Weights of a small GPT-style language model, trained from scratch on English Wikipedia: vocabulary 2048.
Each number is 128 + 24 x the weight over the matrix's rms, rounded and kept within 0 to 255. Layers, rows and columns count from 0. Numbers have three digits each.

# layer 6 attention key, 160x160, rms 0.174, rows 146-159, columns 0-159
138152140146104091098132130137140118101078110107143119125126142119135207156159133103086125135161102146081152152086162148158111111115108110152113149178132120107146129152176133120118137117126128125140158129116102112117122067139111142104127163146133112097154100113092140135141119148112118128089110087132132087137150117177155142091177140108115138120159113117147105126107118115146116118130144112152145127111129143120141093112163082134120135160125099121111128091147121131108130128172103
121113127121128101104126132139150103112114149105121140148117117130128132136124129111086113097144146120148151126092139149114125130119089112100144137153131134165143152123140147130125155138150104115150133115134143120121121141132090119141130139148125135107153142134102128108126154148124102152110125114148128136143117125116129140131150137129132101126128102110122154126095121122143127136117129139093116111119123144145117144143133107150126150160179108122089119138089117137119155150140135
103141104142191116153118186121134130144137137132104107145135128116138142127145117111117123101090131153102133132151120131071105144146131124144112136152143117119092157123154140149121126137123094138118101100123164109110141153138139110131160125098135123136150162121115085110143139131122098148138140116101107127131079120102116121164094132080155122111130155118104153101128131139160112148134127111096094120154160082136125103123092137136147146115150109112107153143117133107120140135135141
124127114128152152151124145112130138124117096143156117108129127128134168129149116153135132123126130149106114149163118103135124116132160140159095128090127118098112112132161107117117105133096131122130120150139118139130125110147168123127146142120137124155108114111138139156127123116116132093125134149120119107133139107145121128105118154109126168129128148151102108121145129137133137116145135128131146170133166122114135130124123158109127101102105127106164128131178137129111115110146092
129134102118125147133143119130115136114144093153134105118130117116132152163125113132120148099114130121144121113162092114110138135144132106161074123077138135092132126170123145109072120117127153129149099105159151132149119096127168116136161131129127126139104108102179116122134132113123153105106124135124142114157146132143143163110134137117165158133121171164121083085160149143139129104123145143146148148141145113115111123120105141140128109098107135136183140146167162100131127104116091
161170129127146071122096085125097125146150148144132147142139121110099134122147107141111076133128131149117138143144142131108083109160108108123155135141155116135123160136130117193142165116134120150132137146095147112168150171169135103155105113159128176158139164104161120168196131141129114168125175146083126126145085135145114104136104092152107139092137126090120149120145075135117074147119124101150079124154173104170072161200115112128137121130122148122077148133093157113128158139172138
102129108123129106124148131123112136146176099153147139155154153110089184113092147068143133133133129095120177106186117106111122145118125104106114113073096102142119144155142120154127153137130063116114085090145141116141140104101149073103140116133139126128117156081128126111139114146149126152126125105126111140179151139090120148145128151129150100145119127130133114139167132123148120146128152103097093126123159116124139091135085102173095137185137132148121141140181130086120119125103136
131139153142084155149115138169124136119126083113113087123142165121160159130119114110141143155150120126086123121137129147147149136133110116157087118089125172126110085164140125108105115145118148139104162104155102162160119077126130150109147179122125109108135077135122143148157113101134169122064109122112136128145157148181131119100158132108114160162127119150157084103133119128116102113134128110141158150104102149095165092112161143111127112123105125143167111079189126171135109163126118
102128152107108162144135092164124098076083161123137107129137138149149125149120100116110151123167164152106087143154154121127099120109144133125140133152121113125138139107119153133139147143124138112110171162121145129111142109149119147143149150114161116116143096129112136173108105133116134106131143155138162118118095152112133098106111133175103173129184121117115135127105144143110138136180110148136130142134110153106140086119148162105135095126119129111113079069140126141126139109114099
139147129092148147124141048158126126112128127141109134161117102150135076132100117130104152114167125124148114123141128112130090103120118122100130129131118154101157123129068142139128154108116168122111096147096177086132128149161123117130151088116122143141108142140153116148154131135127178094134178138116114120131108149095127124152099123192095148118157148132150144115138108147091115193139126170144130131176115114124137151133116151118113123133109170109101102121107134116162190099111146
147123147122107133150146124140110137061113152159139107204150103127161109194146114102150123109113157125160167127146091089086131101127117161119104112129163132089099117129123113128138122130135132100146118117135203105129134109126155135106111091130146136126160129089130151161147079158123144136111128088124140104139096145142090101160110154075146120126072130154117118083163115117117111128149144117136124154132145086162084116171132120160158119108134131118112143101123144102124151090146094
110137163112125123109132110112119137163127179143108114157131147134104094142067089130100129093171152092111109148138144175111100154114102092125155115105129129148129136143085177153115170131146103143123126121147133145134128126125125093141100116121113159123134120108129134120165117103103138154157177079143160164115106145134115107106094097127101124125150105075106122127124119138097144139098123145144133134145115119161131132195102104149120074140144136160104141125136142134162144148111115
131118116134153130128109176119150158152119109115103102146119124119157130110124133092119115120105140147091145108121127129111121147159116111140150124221139145118138123144141142125092124115142119113134126071126122106132134136119115134155143152130144113114144111118122111093157138113131127153096145126124127113142109121140083107172119148082131157116147153141132134072116130140136123091134146124123140116116143136120122149136114104127141105098132073144105145143109146105086108141115105
122135121158127159123124111143131127130144115119163113133099109127131141113122139108128144153173126112151102076136117107128101134125118123131089131108077166112137147166069140118094119140094155118110129162113160150142137121157086136115121123161118132134112134126175117123104129147165151100139113157100107105123172146116168119155143104130141140125102147141120132134142130122125116143119111148104148110172123115121110134127075148120118123116118138129145132135155151171159148134120120